Weights of a small GPT-style language model, trained from scratch on English Wikipedia.
Size: 13 layers, 5 heads of 64, 18.2M parameters.
Training: a variant of Adam for these matrices, 325M tokens, 6958 steps.
Each number is 500 + 25 x the weight over its row's rms, rounded and kept within 0 to 999. Layers, rows and columns count from 0. Numbers have three digits each. The size before them is the row's rms in percent of the matrix's.

# layer 7 attention output (transposed), 320x320, rms 0.0655, rows 75-177, columns 40-79
074:514512553502487496511525530458521489484477542508541456553512504485576493498443515471492493520503503530514492470476515532
123:499484503503454513501497480507506491485484467452503502518492513518556478504501486468489513511502519511510573545439500526
109:515516513507552469494468495502507514500491464525512514454496469490457514495554532457474511463509471473478528557543504444
115:531495535507516514489548540482503467487510555481548484500454475497549514507504496494513459536493483515499464450495497467
108:476511477497573478477504447514556499507501495492496535431496502530495469510521497494531528468510473481496489550483478530
102:474504468490522513496520460516534494522511508502458519449462494512475474508521490548552503475506495472488463471514483525
136:518509493493536495492463502506504516505491478523513512505521478497474512488530534442481533474512468472503568562526511460
112:491502452500440547500501524529466499540540488495469506526489504525421524492521477565513489499508515510484476430519485490
115:549518525477555490498522505501554503531483530492519483472433477516570470498468535451534515497498473504485516497496495456
137:503491531511529472516486518494442511495503513521529452532541524504489517491429492467481509517492519546498488498487477516
119:493486519487483539479526479502573492541488514475472495497457509548552443504469503519541513490524505481480486462488484512
082:520510538494537472510502518463530494460469532502527491498521506468604494519482522433488483529495473494530515519477550515
106:551510520487532516497523503500550476517480538465532490483413463494590484497506534443510495503517469510487542502478507460
088:474496461524511496515498451534472486505496507491475506455509495493434500482520484513494493473494521494486480521513483531
116:487500480474559468486489440506569507506493494511464510472502506512526446505506512491531557455517479467499499524482495548
133:489474482521483522532512513514443500479510550444532503502519493488488546500486477494477464537498510527509483517482493526
104:517528495512511499505514506510500486519492517480514522431450459482451526494563508505501443486494478500485471470552490446
113:478494501499472510489495455502550493514479466481475500514503513526522456485502502488493549469532514493486558538452474538
117:477478457519453469543463460479512517495485472498448495511550537492471502495476495510471540480503547505510503550474525561
115:463492459513462473520445468495487539501495463519463516525581534502429510487496496520472545474509527496510497539507501557
106:466482512515526465511496446498513521511497485524491488484540532502481483498436505504491543468516526493488481561482488544
126:499491474486494484493481515497500489453513529492459529502520510497526475514564487526495478508496483470518463434509535563
140:468523501513499513480519462503555514532477473517520503496505506508488488490475500511551536470522503509497500536480454514
103:507498526509458504527533497467520482485488542460525487518483514481593492513457484500504465530496517531514486493440514534
118:498472475487510487500440506505471524460508478516470499549577517504470497492518512469451535501502498488518529509497529550
111:528509498482548472481471481506524511511494467525475517475490477504480490491549531470487541457515479467486540545537516455
094:476509494524514506500537463494525492551493507506511497467471480467457517487477497545544494457509513493474449512521459483
127:487491521483497505460515491492533508520494491523469473554514544525539454494429495513545553494511533500498505478480487545
120:508503500484515546471497477528542505541493470493489505500462480546509460491488524474540541481520484470487583530505464449
094:497520508482509487481520513501490519531513502548482510483502495478441519496500506549526497478498503466491460462563502451
102:486501478515541469527454468513506521486484479502489529436535496500452503503520510465475512469505474473503510571509502530
106:503491494507462524521523470522511495528502512466488485505440490537518489494457493506527505513512520525480501501477470487
132:498502554480571451461495466483545497485466492534482484500506517496566430494479521470506533475502493473491519505495502520
122:485484428508402525537487496516478511523520485476447510531517521514438515492500474558492510497510541512505498479485505543
105:517475542487488518461503513506510494504506473482505485533466508538563468507478506470498526523503508494489582532460494442
129:508497490458511493471513506505512510530511521509466507545488523537548449500468493508548527516492501500519509445478501518
094:477500457500526482519472442518512507492516475496460540446522505492465496514543494516493525472506488467497473542501514554
118:436502483530481481525495456499490495482480487495485517477549518461474495501492482537481478479501527490513460530488512584
117:489476513507513483517458506504461522469507479501516491539577525521497510502456498459453530513498513515508526565462503551
109:510499508495443517515500530487500520503491487488536495571508513508533525499475498466492516524510498531518569527453496486
109:503499450495525518491490490545494488514521513477486538462456469528464494499557500492520480496507457482495471464518470493
097:524496547501518525488535502502548465509482520465535487480421473507579478504498515464524481509512487508478521509469487467
113:515515481471494478474488471492549531534498460525440518501511512518503478501503516522510553453521512470486527525510518481
125:468505498523507458527474442474548501481469476517470486492552523464507493492486503499482532458513529494501480543482515572
108:491499490505533496487510467526515481494494518467481523417464483514497481509537496498520461487498483466489466501517486511
134:494488571510575471492522485486514489492471546515515471462520492490513481500460514476509484494497493486491441499526487539
138:512488480500502474525485469487540470469492526454466514476471497496556465517529492495475484508501504500506460475467540560
102:471509482487491490493474473505505535506495457534455541466542513489436505504522504538493515462514506459494488530556508489
117:502508528515437520517526553492442507514516501510536490531490497477482558498465478543494453541474533525506495468524505432
118:473516505516501486499527513492489494500500538535514501490537513468445525503505483560520464499487508498504397447545495518
101:524483526500514503496480549495460493457509499488538485536501489495534520505504516445462485541483483504516554518500524456
107:535483490500493498499500488497538469502491515448484462534457507532588457493479508458501528514502514532501531477437507537
133:483485455504457476520519480485545484507502528500441499498502521501482487507516486560524513483496540485508425459501516556
119:479496519508528506501486483482485453521495496525490461490459499472508527513527484478506518499492498516501484517497533594
108:513500517498495524505486504510498551500507505518496530513525518452536467508465494474481477521482483473511520493483476508
099:507520502490469506532484503476481515478458494486472441511504491494543553499479528482481554470517515495504465562507514514
112:527513457498472538479500534517472520483484545470474508506512531517498491498508472537456499505497524534507576501476529541
107:460512483502480496485510506540507486487513574476547549481538489500451478493515465529487477471488523517511534503443494532
116:474446535484529532502528505479559499563506444510464453510486481501479486496506515510545551467492473507512449507528468534
126:541513497544481496554523523515530503485483500509481527513506478501512492504496511506494511538509507471494438478494570444
111:485511484552515473556479528501481538539498472512481517498502523519519527501487540516480521539507497479509459513518517477
112:526523549512517522505499526471444515518485502503484495495473537492540536508510499449503517517525517487476576484501525487
094:484501511502476506524478450495509504509470490524442468489529493500475492500480530537475475469497510467477470553498461556
104:493530488487473479497521502506506483450494575472548520470529489518474479495502490514474449474494531528504523496451491493
096:538522501499490489531493460489505498511482537520484472477506495521490480499473536544456398495509491487468461497485494499
092:482522490489510522446479508527470502506511522500512556500482527512476446506477468485512497513494494514499559488480478498
110:537496439490477464495476498534481512492538542499507523475513451538499487494490491513486405510484497461500510477525472469
101:510533475492512462490491478483492472473511514498512485524493511431534499509534485468538510537503505489495498507528499523
100:524522506497523523455505516497466513517521507486509523489469514514510480508497471460534502512504490528495583460507477480
099:529517469493492446508459513514485510493489501505482512484503468512470487493474516507476433537475497468497431494529494484
092:492503523497530530495505542506506512467478485495512551506494532487518483501521478432511579511493497510511547487496540464
096:507521476502524522464506469491474477508524505505502470514490510459536528510524487486515500509511505542497535501518493562
111:480516566493501479541515522487466490482497493501513493482457483489527546505498505462484528486515529491504496517478515438
114:531548527516512493521526500497496488534504525499538477483452484499484496506506533477526495512531494512476504471506510525
105:467497446496491503494529517521527462443503531482506496529536496527498522492518469565474533491498511529514503525465502504
093:489484547493513529470544472473485502544539461501522469513458513489515506512509503466549547454525467532497555471519484520
101:431462559496538556479524504497532464514505471503493496512478517474471485510518499494532569489498493491498512527482471559
111:472501510510521548470497508489484485489493468505496521509499541514465475508538484501517548509506455517479574473489512534
119:511503527511525510492516492493495465529505500522500467462432499549452504499491535510484466495485497539501491483517495521
117:492496543523482495516545477489513494540512522488539509503487509480491527511498490517497495485526516562495495481463517524
120:452530532467478495518517441485501485463501514501522474493478470448517530502556494496487517453506497492502488552466470569
112:479513498462483474522489480496511487436479511503501499490506457458505498503531495481497502504482483452505452528507499505
114:461440510477517486456496490492520481474521448501488475518501509511469501500529490515522521496480473488499503494514470509
125:499494504503504523507511522508499494515499466509481494454468425540513522496467520483487475488490481477517494496471471438
099:546519465567490468536500482502493508524501516497503516515516507494518552495489525555463450523507516498491463497488541505
120:499523501493503457478485474479481447462503529491529489486466471476517550502516502480498480528496532505489487540503505487
105:542524458485510531475516476516524484491511548506510505500526499483507450498518479505532442506506483517491553444496494515
113:521517563506497528525491474476468561527486447530465486502469524483555529513465529446480512503501503500489501537515498510
113:526509493504524536493517509473477465521514462505460427505448488533546541502514503467547555511519491506501516489537491465
102:518476529490534506502490501508497519498509472514490512495475523459514496502517482447523485532478474504504506465539545507
128:500524474508468462520501490491481518486500506493498501540527527449550515506471503512519533507488506483517462527511497496
100:482448527487536505481513542503513484550514478497490484517474526494512532508467476475538553509506497518527499479516513452
092:520517490513490459537486504501497505521497520527472489480484471506499538490457528560427433522465524509510421520480487481
091:524497520504515496447505507488473523488510471494522528495481518515511476499478490432510508538498495531496567462513517440
116:440495545488463492537485477498504531477479486512519521490487478498467493497521517492472528462508488429491474539470480526
100:497527471523510525505495487485467514560500484494482465492502523518508501500503527517501504490503494525498523517510454547
116:529532465488465517543507472520524500472493550509499485499532482463550495503476510490529472492509484455513473502505489510
106:503504544471466473508538474497510482474537532496546474510480487486531504495500492502515477462512506511497503503474503480
110:462479534522503512524504520505525502466481474502501532511516550530490470506521492514508562484514492483486515499481495489
122:514468523502513503482489554483479512508470463482469496522514534523487511505491497468509560513513522527493514494543541464
112:532497446485468512499509490536536504494515586480505519504557494514472453489489494553496438478503522515506489487491477527
100:467486511470484520468504511507478479459526496503513514487452447494492539526485470454506524481481470450511544503498476484
106:478488558529493490505527507484519503540490454510519513461489484554435486490485522494504526471486496525483483512499469468
# layer 7 attention value, 320x320, rms 0.0724, rows 76-178, columns 40-79
140:520463523483506504483476528480449523528506488485533507509518497504492517498452553491475486455512454502498490439540495521
124:526514485448499533499541478500514528506474520493481509506512498498503493500469504522530466527526495544522538467478516510
130:438557486507478432514428492497461493507501478500499522486512505532463449494549491508553491553522507487479487506478524491
113:505439492509476495503514503486495489524487499490524488557505484474515536506506496536502510503503506474527525470485498477
105:484463491545474498537507508499519467512504470489513497501495482477535562501518489516503500517503539487557497510512486488
159:543515529472542509483541500511515528495477535499488499498502489514487496501462492510483471524506506518517519474469490518
121:495496542523509517496475485512531473464514473515493496459484486485528506500524501496482470489495499429532486565524499522
123:448494418521492468504522456476457515501493525508518538515500501492490516500542470501505500543543531530539501490488485466
149:471500485486488509464534454509522506489497542524502508468478498478475498501561466530502555476484486438451505532514501462
131:515466439568486500550467484478433504516521440498518484543517508486516528500497496498463507479533524527524493513525483472
079:499540463493510459502516525496460520530507526488515502514504527550445463497477507473520529532490526574480491455468496506
110:476513457512484429500473490488434521514493491506515541495528502529469482499526501509528465561553516528547487446504494476
083:495465524470466522492509534509537482487486506529512506471518470448534530500523499577523500505494500450503496508550525495
126:521446477538484506526554502486486497506484523500527494524489507493517541503491486510461482496509518499532501497489472478
139:487509538449468473468459497519497495502483475522526514478506478492467480498544517531530541485480482447464501458543537519
108:476520492458479479511451512497504490481494472506493531503514496480526471503522512544573467557526519491536522495506557522
120:556440499515487531503489521484459494518498496495520487523518503490519523502457539522466477440523474481501493486535488485
119:554429502453490550473556541498526480493506515513527483487494525451534513504487534498461515422478486508489483491533465503
127:576444523459520566480569519509545487487494513507500461492482511467521516505468524498439509409466489475485512519517489505
108:527450461502479557494559492497532489528489505505519496503481489427539572500527482526470549468511493511479513465501480441
136:486534517510494486543473542507487494492503498483510480511476514566495460501457510462502478514462524514476501538509510562
143:541440507533509501492516487478495462514513479487495496519511513483516521502508486519485506468514488469540495487471498427
111:476483455511469453492466507484446499530517457502522512494500535490478491497524529472508554480519492528486477454526485481
134:517518554482528522493539502515515523486478543509504486485464493536490485497450497475451478468454486469463492539509491541
123:520514489482513535512543506503511522492472536490485489517504495509514497502457504505485443528518508552519538500482488517
092:521460472497463518494493509497511476518495456508491515491531488434545517497541483558521518510539509512519517497490514415
141:506478478573496531538520485484473481500520513491500467508488516500509530497502465483430530455498499495489483553482463444
133:538475510536546517503509477491475515508493503509489489532537458493503556503467466501457468507527493512545488488491475483
097:495529459531508554538521478513556473481507493491460482508483519489531485508502462489490492519508509566512528561456503464
106:534453497434486539493563487498536510510481503516521507504505490469515531502484512531515529499491501504522512444533509504
113:492451461517502489505475478494482492506502470521523510480510508435510572498558500516476504473544483456522483477549466475
142:506505437540493525553543498487469515508507531494498489546494505518503512501465457502492510518504517551478495517477481466
124:537452533496499527499493517512531467466513469508521487467491503467538522506513539482444477443483489465514473520558485516
110:505515499531541503497485493489451533525502496482517504524523487499483530500445500465456482491546441533482500457476470519
144:460510482582515484524506490499478500476510536492502483509467491503490535500519474466436479489474525484504471557487472506
094:517452511488455536515543502493536490523474502482511498488474488471538549502493536510509501499486521509542513452525488512
135:537461517472481530506519543503525472520507477504507493509496498493542516504485519519525571474463513500475485483532516495
131:525476513467504530465544475507509531523487519514517491493484494491465519496479508493481556451477459469443512469521487502
116:540505532502543476448495485497469513507504508485504499485495526511466467496480530469460487445516462486496491464489479496
106:469492541509504454514481495502499503474465501506498513489503449504494521504528492524509456540495530419540492524538524543
100:474502465519483447510458504476428520536497469487511524511545504507482499500522504512553492541565500514522496441499499468
120:533482468522511560539524502498514490497498504476487460535491518473531530501459512460419451458512486568522515509482467499
132:561433495465476548498559537490513468516500507510503487509509541485527499506486527514497520455492515522504493496520485466
118:475487476501460495532469505492476499515482464501520510538523467487518528500502512551542503533503531499506506480533531536
146:483518434489451516517503495495483508523504491513506502524503510509489485497509463550535566513495529522464526511486528448
145:474484456473444459529482539492457505505500488492535501519496516501506497503506547496515497495498529516501489495559503534
109:556495507491505573520539505514553490496490486489480460524493497472540531508459508494470484479482505549514539510488505505
129:481548506484520513485463487506535485485527471494464495478506509480499461498522504464514515480506480529477494505472510494
136:486517495503490506531476506508530461488519485510479492506488512509527456499536468517536530515468521481480505559462540479
102:503557533469540455469492500510488546510476532501497506490511489550457464497463485474512502531502484513462496481478503540
113:469467473505476462515486518484426516505504526511538518493513514492479500496526518501471488470509487475503470512550456491
141:502472477511445502533478549501499459478515490483520478502480532471543488500521535511476480462483519509515489547508497507
132:459473529490451470505519538502520492537515524525474516506526503527487510497522487507505507516490508455490477490537477514
110:505517492521509509497505485501484504481497495520498505490530539501434432501508518509478495484482538489511508460522520509
107:527497510505488526467515509500471546481470574502512500487497522490498515499481536473481487504505528505517489496513492487
109:527482528507511498437496516512467492463503527529537484481494504488496479501472525477465455536483482467486468496566502492
100:503497485474493482551483532515531462508521503487531493504492487449502528500504536505486509495462467489463504453523472472
112:475460464543503463540471498482445497513516495507475526505513495513510540497545460478464476527538524508542486519459467449
124:501511476468518486437472499498493524499493460516550498529504469496476463496522517499504484505519515533487521533490526495
114:497527512529495502457505486493534515486479481495457517467520468524457479496531529503510525479529519533506515436438511509
108:530525540514503491470577469513500490485478510514510480491543480522428464499455538511495466479504480455497460498547502513
089:498500511539486495520435501504464535549498509449471500489478536517474536503525481497496520518489518503489533428521522527
095:534480488438498529498502521517497478499539473527544491508448501471539507501472498499544540527465468475455522476550527479
093:515469529501491521489466498496496499495516478503490494495490544492506490500519459512525551471497494467492523494523540472
092:464492540495497496529514486509573470490491557498506498496518493464496487495487523538464498453465504473525489508518506517
107:492531513526512487534456511516475490476518460503484473513503526485544512501493457476532496523484473514493527498500489491
101:509514530498493519562535556502548511487492545482469494497498528569482454500522515494491518454458526523466513531487499521
092:471509536517515507557533494489536493484510538523481480485535492525494450499493510524489513480481500456529456536501491491
095:471514507495483522494463491502519528501511533481477513506453526495553499501534503485529540485480530537484559542470523506
086:479500508420503503492558509494503518482472526530524503515530484529465434501481567526489480503504499478524482487477492502
090:508491519531483524543534544503537490519494512499446477459506516541477481500516492478489524471464500488491448524523470525
114:538502485443510470470528469507479508497497478529514516498533506510480453503500502521578500518535471480497515447500521491
110:458498520514475503510491475492561483515512530493489507508531504498492442503550532517520500463506530500497509560499504483
106:564467478484565492465478531500495457482501464506552488496483485473509535500451500484477451527503481520506501452495475468
084:449505487550480500558523486482508499518477524507466492488537474530495477491504491522500480493524530488537447538489474493
101:496461494481515478520495494491479456521502531487475517518530501528466506500501496498465452521517504474520478485484483477
106:462477548511528502494530464487535461523474526492517489470482457520478515494440538529475488492517545466540462537503505514
122:441481517512469490506440482500517491514512510497476514488503498503538497497541475535523504500505504477501487555481503474
124:514489458504493498468499479505528462512523433525516501501492471479519522501519488493527515476513495485488462508510498462
122:539470484477483474509486510494480504519495491496486501491477545524495476503506508470530512535500519513510506430532493466
108:511481500449481487521480524506473525523500510486505520501441533541519489497494509469523549538504522522493552488523500512
109:491486498513527520561518485482480469508511491479481511488471510540554558501428456488503487511525489510533483508458475500
124:475525521508487467513495468506475528522500497500508522512543486485509522497504479497556480539525509490523497454491495504
099:523535496550506501469485507512525510496504433504480486468485495506484478502565496475527549473486478523450503494495507501
119:509513493445510518574522530506528511512504514469459491498475536531512508502488503498538542472472450500460522497504494514
102:509495512508504521552493539501510489505523466499489486494497512516479482500503491514486517486467508490500497512538502509
116:489531501532452502472490470502456555512475524504462510482535517527447443500534510511502503493501536478506482480536527526
106:490502548533513473529523490497511502482472527518469493496568489529490470496496483506502417511526512498521456529489482494
105:467516490499467489506522516499457521497508484545479513510491488555494440497541482507505538526502497486471489555497498517
127:520551477559500532530514527506536501493474531453500479473481496505478485501536542488476509471479546601477546477486502542
098:505492467492543476525540500499506472469485499512518516490541437481484539498498490530470479483537476511526474526467475487
089:534495467501521493440433501515497511500515475488478523483483525454519493494570458490532524509491493512494554434483544474
086:458529503495497554480560495501513515495496523536528502517503471495513490501471535535524503480481493457501485576503524549
112:498496498462470472475477435495475533538503510475512536504477507492507499501483514501551498528533535498503531453521524489
096:488502546601480499489496505490516494480478559474461486477531508494475504501521525501463471467493539504518474509493501506
118:515527489498483499545485548511499534529487497482510485494484518521449475498536497506487535499482541556473538474553504525
109:528488424484529526528487502501503467485501445509520484518505536474528481501485478497524471497494475517507514498512514466
106:508483481474529502477515459472486479490494478501521512512500491527476498499440505518491462499526500487526495457471533487
122:491480511490524520480551497497462492474491529535504496498491460513504525498468500487475492499512471462519466554481493483
108:548482463503502512504450525514480486494527476510521495531468535445524501504537456468491496518457495504475521510538494470
094:465510538470506471535499468501503481527482497495525501491507495504506509495451510510530476529528524509547500492534480514
105:431499478487506477518461447492494508541506513477514523537499481473520544504531509526524493534522504486486518486463526475
110:497478474536489481515523508494488457491505497534512509499519489522502475500487506486469461537509515486519442517508447462
# layer 7 attention query, 320x320, rms 0.058, rows 128-191, columns 40-79
104:533478537526428473541470509470484503476461534480512481499539509441520545519535490477485476522469518504534508499535525536
100:474493518494468522529530483480487496490500509575476473502506518492443502508480519526493518482474491499482421504506438468
093:547470480505462495525527507515545508527517481457482544450514440466489526511489467528489514468483532528503502482490515528
090:458496511544458509509529529490491445480491483561496468507509516524466493512525526513483489523520489485509482520515501447
107:457488487476524508491510468514455505488533508542489502478476475488478483509507550508471512481520471497471483515461477457
106:470470552520479508494530483446514472460539500553475433552554511508493522499511481481519501479500488480495519568507496465
089:511488498507496511562479506505503496477521494539498493487496538519492476481485493489517521483534505511506507506514511493
104:511484496537457508500488518515541480500481469516471486512585495516475503471477474531488483428482530474505471524544517503
105:523454531508442493523472520472559474494503500474524473484482509486534555510494462455464504521497485512508542457559496551
092:505502538525473531481463526484517503506503507472468535510583462470501491501497450588496536544497523496517533506510516525
099:483471531510475515516513499482530523500498549502541477503515494525544555521507484466485515535487495470499494497519524510
099:478506517492483529522476500497520517483513530519470516487480477510467520504485437524509546477479533512485468502515519485
106:507484472543454503507533504472503468496494508533489463515558511477447499478502500475465495492500476465508545505556486521
091:493499482512501495533481548460508485464510502528481505519510477501479467501453485449517489510534525532500496525513509484
099:512482476511522479448503470504503493495512532504462510460495515469506496522478514500530496418501493527489530489496443502
111:485514530523471534470474535513509505500492536504436535487524466542444484487491429547505515563512489488496492520478476486
103:512522482491520482515484525524487534535469520422506552465462511485487488500512540540500483511487519533523485434509507516
097:500502499469468495533505525555529543571471538449513526480454471487490512501534485548486510485460545479474470478489480513
100:535466437514464459529506547488530515529530537473527518481517519463509508482531500501496519459510539504538507469496518489
089:500525490501540484492498521485501483505508506481533507513469500488536511502472520480528516450521532495508533475479522487
095:474474481479479486484470484513465533495556536535479489509496481485491502513474522508524542446504536519510484479511502477
103:462495546502513498471491474444498468467533531562472475515530521541476511488498475467509479490545455476493545531493510466
103:524495431526555483519487459511506488451505489468549542490464519459564478523515529413506492467520516513492505476483491509
123:531518478475515499500468505559485523533497461431513539463454513501534462495483535496498496477496486553491499436480509524
086:454466530533494528499521538457505482496528512515495463529527522541474519507512513474484527481497484501496535506509487484
104:544480482507500498518515518510540522498474450488482488485479493498506496480489482454505508471512483487505513507497508503
102:507516454459565491476525464539459505528501472497491530491427523488530495507521533440489502485517462537471521492472462477
097:485516508511479496530495492482502475481527532505467500503498459488479503504565490585501503519507500506525470510444505509
098:481516480488496546499512528489530485546487547491473527477487469561494533502472482529518529516483526493491520489554480509
093:469506529507494499463476527472509504493511514525498495522514498532520496494498485436519466537555506500511488497493523479
098:512453466461550511535510440539504501509494474524476534449489490461516493495474472498510515458490507500502485497476510482
100:506516472527464515516506494535493481500491521472477563466515502518457483476527513549488560509473508472504490490500482510
087:464480520559527503492495535509486490448545477488515488530484513516471465492474514470455508477511481504509552510520520449
104:450490511513431498500534493444505472495540506552516485559538495512480511508522499499537501498492493486477477536536517483
088:436533549457429515457519495513533519512543527530488471526473459544481545518511482498489472541516508489471491556508517474
097:481529536529485533477475551468489495492494473539490429514527517542457485497482533501512454457532518487474521484507504479
088:544513486530478535477510466497477475543463492507484504480507517474517511501533478529516518477499526506521502472507513516
099:518495437516531478483528520492445477512498488448481496536515520461531528504501518468495508498500468553511503479538497535
096:506497483483504491529506488512495495532476490481522563496497476491553496525473505534538538507468529519517434521516496514
101:496484525522476512493505483488470511496482524459504492486507505488496490500500519508486528494470513516528460472504539526
093:466533547528485498455497508489491504512475512527468450495523504484477467499509517467502484491524494470500512512491476493
105:488506508512423535526501517483542495530509505491469518516540449530446493507469443592519532508489526514481505525517528509
094:461506520498474538477459538476509510491534488565493439506511514537477469487483467512544492506517502481464495512503526470
091:523498482486508518517517482490513523541510501474486572502526451500511510514512492548509555513474537534522472504517503550
107:546520476471494499522487544565497531547483467444539508502457494500495478494512497543487493524462533517474512471505511522
105:464502550499473527525524513509543481507514513536508532478491450503472522505512446549477531545473474480469448518477468464
088:467477522514472520512505512461532504512536510516507509534536519539499512507496470461488552509467499502485498523570504541
100:542494489530471478510511489533521528554471544478513544496499520487509455464504487489515513504481496529516480506519496510
098:508488499490474510474538476497451516518490500540524444474544508510496478496497515514535497501479464464480463515556503481
092:460497538522453471542466548495532493507480485518464489490509476498483499495555530501501481513498522538481487508502454493
112:518491501493513467499492514539485516504483540458494523425417497470530541516519489456481498522511490509505515476430466491
101:462496525516475529471504471439524483460529534545478456519547511516482509507476487459486498494516490474512519530529480503
120:483501464497532503478486507544506530513504483455506527490459561503533497498500512495480485523500481523478521450477484488
100:541489460494467471474544512488554495547465507504510544516525477438516508478538504544508533537495517463509468566513484533
098:432550538476483486475486495496482532481519542572439478537495481503440501498493499519526476494512531473476481525504499449
096:455569561490530500514465524509482503504480530514488510531455496573485471511494509504484504525512486521508505473467516473
112:508479520524466511468466533449541475529507485513479482501540490495480523498491463503507474518517482501504542488547532533
111:504470519503480481520495518479540451490516475527513470501525479506502483505498484515535513479462527455467521529512491524
092:451510542491490510506501503457499466482518488549500475526533501520495496487478531505503519521528484481508524494506511492
108:493471514484475473485523473424550455480510493532505491534546493491532543503493462469508487545507498488513516548532508519
100:485488505522535532512465512518500519496506512495470517468481486523503485480523476510502536505461508487524511467513519522
113:488484534511465509515516443503489438477501482538494435489505475453482518497498497477489465479511479472492490523473498502
107:510508465449563471501501523531495540526505496436515558521435513513532500491523494500480538523500512518486507467482488504
101:492508532453526478501503469518473492505515473501522501451461495494554527489518514470479482512512494517509485462486494505
# layer 7 attention key, 320x320, rms 0.0545, rows 128-191, columns 40-79
103:514511491497519490486508493482501499515491498512511498541503473490486493279506492477502496493516505481459515492499479466
097:487489517498471499491515502494523490531457483525533431532519506479506505469518509495513469498501517479501481532497509502
089:483487503492499538512491481485531537498526478472495518474508433523474534475499475523529529464493529510501489504540483508
089:502541522476462475461496525487481554490473534492505464538524498470516519508492506478545476454504458518460486488484484492
109:512518514501479510495506521486520507499525515475515462486489511484518486776491493499512496482480503516500478496497515500
113:508505494477501514496492494512501498515483499516499469512499509498499494278484506478507495498509500497497502503506494490
089:474511501522512485454503510542453538522487504504530520466509487498485536451480502488485493486515512482508477499490494548
097:460487511502523502505505465548510491512480504483506504511466508503457504320515493505471513506498501500534506505513485504
113:509488486509521497496511480497515496519478500502493490534509470501488504301488490475488505494500513493484492518505481486
092:505495509490494460509477499509506499522527497482478525506493513519464506346492484493513499462488498492491447476540520478
101:504491491509506495512510490470510472487482493507482478520498475476472489310509466488496474492515494489498505503517501491
105:505486497494490505518526476484536495513476490499498485517498489523466510298489505478484486477495490472507498513523496527
108:503495505503510501515498499534522508503478498509513483521501499493479497283512504498484510507498526514505488506503483493
108:519504495504480485499508489498522512544479501500502474503499493497477513293489527491494517487495491498500522488518483504
092:570524477477490520503502512464498509537512467501497488497501462495487512657492533492483477521504524490503501499468497504
102:498504524470459489476489507510554525528471454505507480507520511518486492467506515482517466427492493517529495502493530509
107:487511487505491488513492501498491491485535507494503532479499485498514499714502492513487530492498492496486500493503494506
110:495495506505503523509492501506493493470539487496510528474504481514520508704489479527517500495497494499525489513501514530
095:454504520493540500485503453561503508494458495483489505489463477488477523389521498500517524521506506505532510488528519499
089:492505508481486490524486496503470477528481493505495481512527481494480474450466508533501513567518510510505482516517458502
095:497526514514479500530505517469511483549457469534526438489480508519466492642513542508508495521524520481494483511510505511
113:505499493505504520502507491509502506522466480482487473528484505484481483296490506469483503508503513512489507498508488492
099:497494479477508498499525527484492497503508519474489518455520467502498552613509484526493519529492483487500513488499507513
114:502493489504511509497495511511496492487522505497497520468495502507505520732502497525494508495491500490504495496485512500
103:505501500478510496500505480493507495494472512512506479535492506506515475333497483487513492519497494496488500525511508509
097:508483486501486514472514484546492499495491503494463530463474480481502553401508502506466502485481490519522501471501486506
108:519501502482500531516496509494502502485512507476488498475481485486497518722512515489515492480483511495502489500503522514
098:477542526518465462476496519466478532491483496505526535547549529521488477407495509472553496545525516527494501523539502503
094:514527474459498560465505499525490527486510461524468544472502490516471493449506479471526483467503506481471481514519507512
106:492495494519507475505511503515497501503444500505495475520493528495463488296508521480471503497506489503491520486505490498
099:506508497511504515495524509526527512500517501457493463503463431525474538468520535494489483475475504467519525521521495525
106:479494489495514499502495515523502520488525495501510532479498494511516500689498497527494504501488511515502474504504522521
091:510489490469506501516502511500519498523488564478503464506448513501517538480484538488508491522504465532503483480506491514
110:511508503494505515515504504504506496497471518501500460503506504492492496287482504481485508497500503490480515511511498496
089:529500514532480524500492493475469483468490454547503428517565551505487482511453494498534476436529500507488489491506483527
097:495542513476509475503493499515449487492449509541514492531513543496486455407503513501494496545505486515495525526497499491
092:483517521485542476504474523501508542496561508497485554469516504524512505504492506481478507505496543488461488526490504504
094:519506512504536509511477469480516509504552505486537500473489506501479481578507498505504495528497556516500491521475535513
100:502502497497495478506498506488504520476530505490489520469505486514520529680509484509502496486496487490495511490504522510
102:483527498519502477515493518481517474509494520487511522544520509487470501278496494501481492530501527496489529486534519531
096:495513517514481465499494511485501505497490495526515506553534511498485491345483518497493470512502507507510501502508510503
105:500480521499501510506494502484505534515513490504498489514529499528476499338502495526514509469502533500518493517524517486
101:492506504507503497493507497512502472506440501503493492522507535499483479325498519498468497511499490502520521496494510478
087:499492499496489516523501482477516540464531484491477549459526497514480522535471467518502488474495525487471491504548486517
114:491490502511503492493492496488490501485534497506492525466504488511521511701500491523501505502509484495516498499479509503
099:482480495468477504476506509486519517483506476491461458511493475494477474442480514497548465431508505492512510503524499498
105:504500496502517503496500490494512490510474502503500481527497495498500502311494482479492487498489504501491514503518505507
093:466483493495525511519488511561544517504514473482504553488460475520493533497514477497452519485491507504537487474501513509
100:479556512498458494480477510508496459470486513472483534510568491494525495405514464545474473511481540509517471511468502523
083:501500504464516527498507554524538492529503522536557535502513532497477481528483512504481529510500474494501520503499537489
105:525500492483498514477497500474513510503524483477521502520515473513540509697482506484521493489496481496495491491477505516
113:511508486492488506511510489495507506519465492504490479523506509492485496292503503484506504496500518507490494507505497493
114:507495494494523513499498505506489499493525506491500509471464482491511507747506504493504511482493489498507503504485519500
097:476499533514521479502485506562525498472514470503484514481512501516478516430517488524523499499485520509527493463513517473
098:509512514525454473530482498504480464524464449507518469508530564498477464408489537497506503492526461495493500496484506506
093:499500501497457500525515536476467500514502487512508489514488532485488495560535483453525507501536470459465492494508504517
116:510497496505498506516505494509512506516480506515486512524494505501473493282490497466480508489507519510496497496507472486
103:504507495494507496482511489475498498480495520496500479538486501505493487280509517521489491522488481502522521520515506504
103:498511494520487488502506497522474498497455506529502481507499548499477458320506496496484506501506508505473473511509487493
116:519504498503502497512510494496517506509480493504485473524498505498495491262504504476501505500505506501496501496507481480
093:503501493488508501469507493529527527494492502485486592480469531499513527483496456467473506477495479492500478497524461495
109:502496508498497499500507500501530517505488503495500472544515508502482488277484513488485498499494502505518504505504485492
108:485509498516497505485491493514486494473525510503508514464489502508510498709490511515507494501505467498505496496494520511
102:482485468509515550493484513507510522476517516504503517477507506506482465684505491501483525496486510502477507491486500513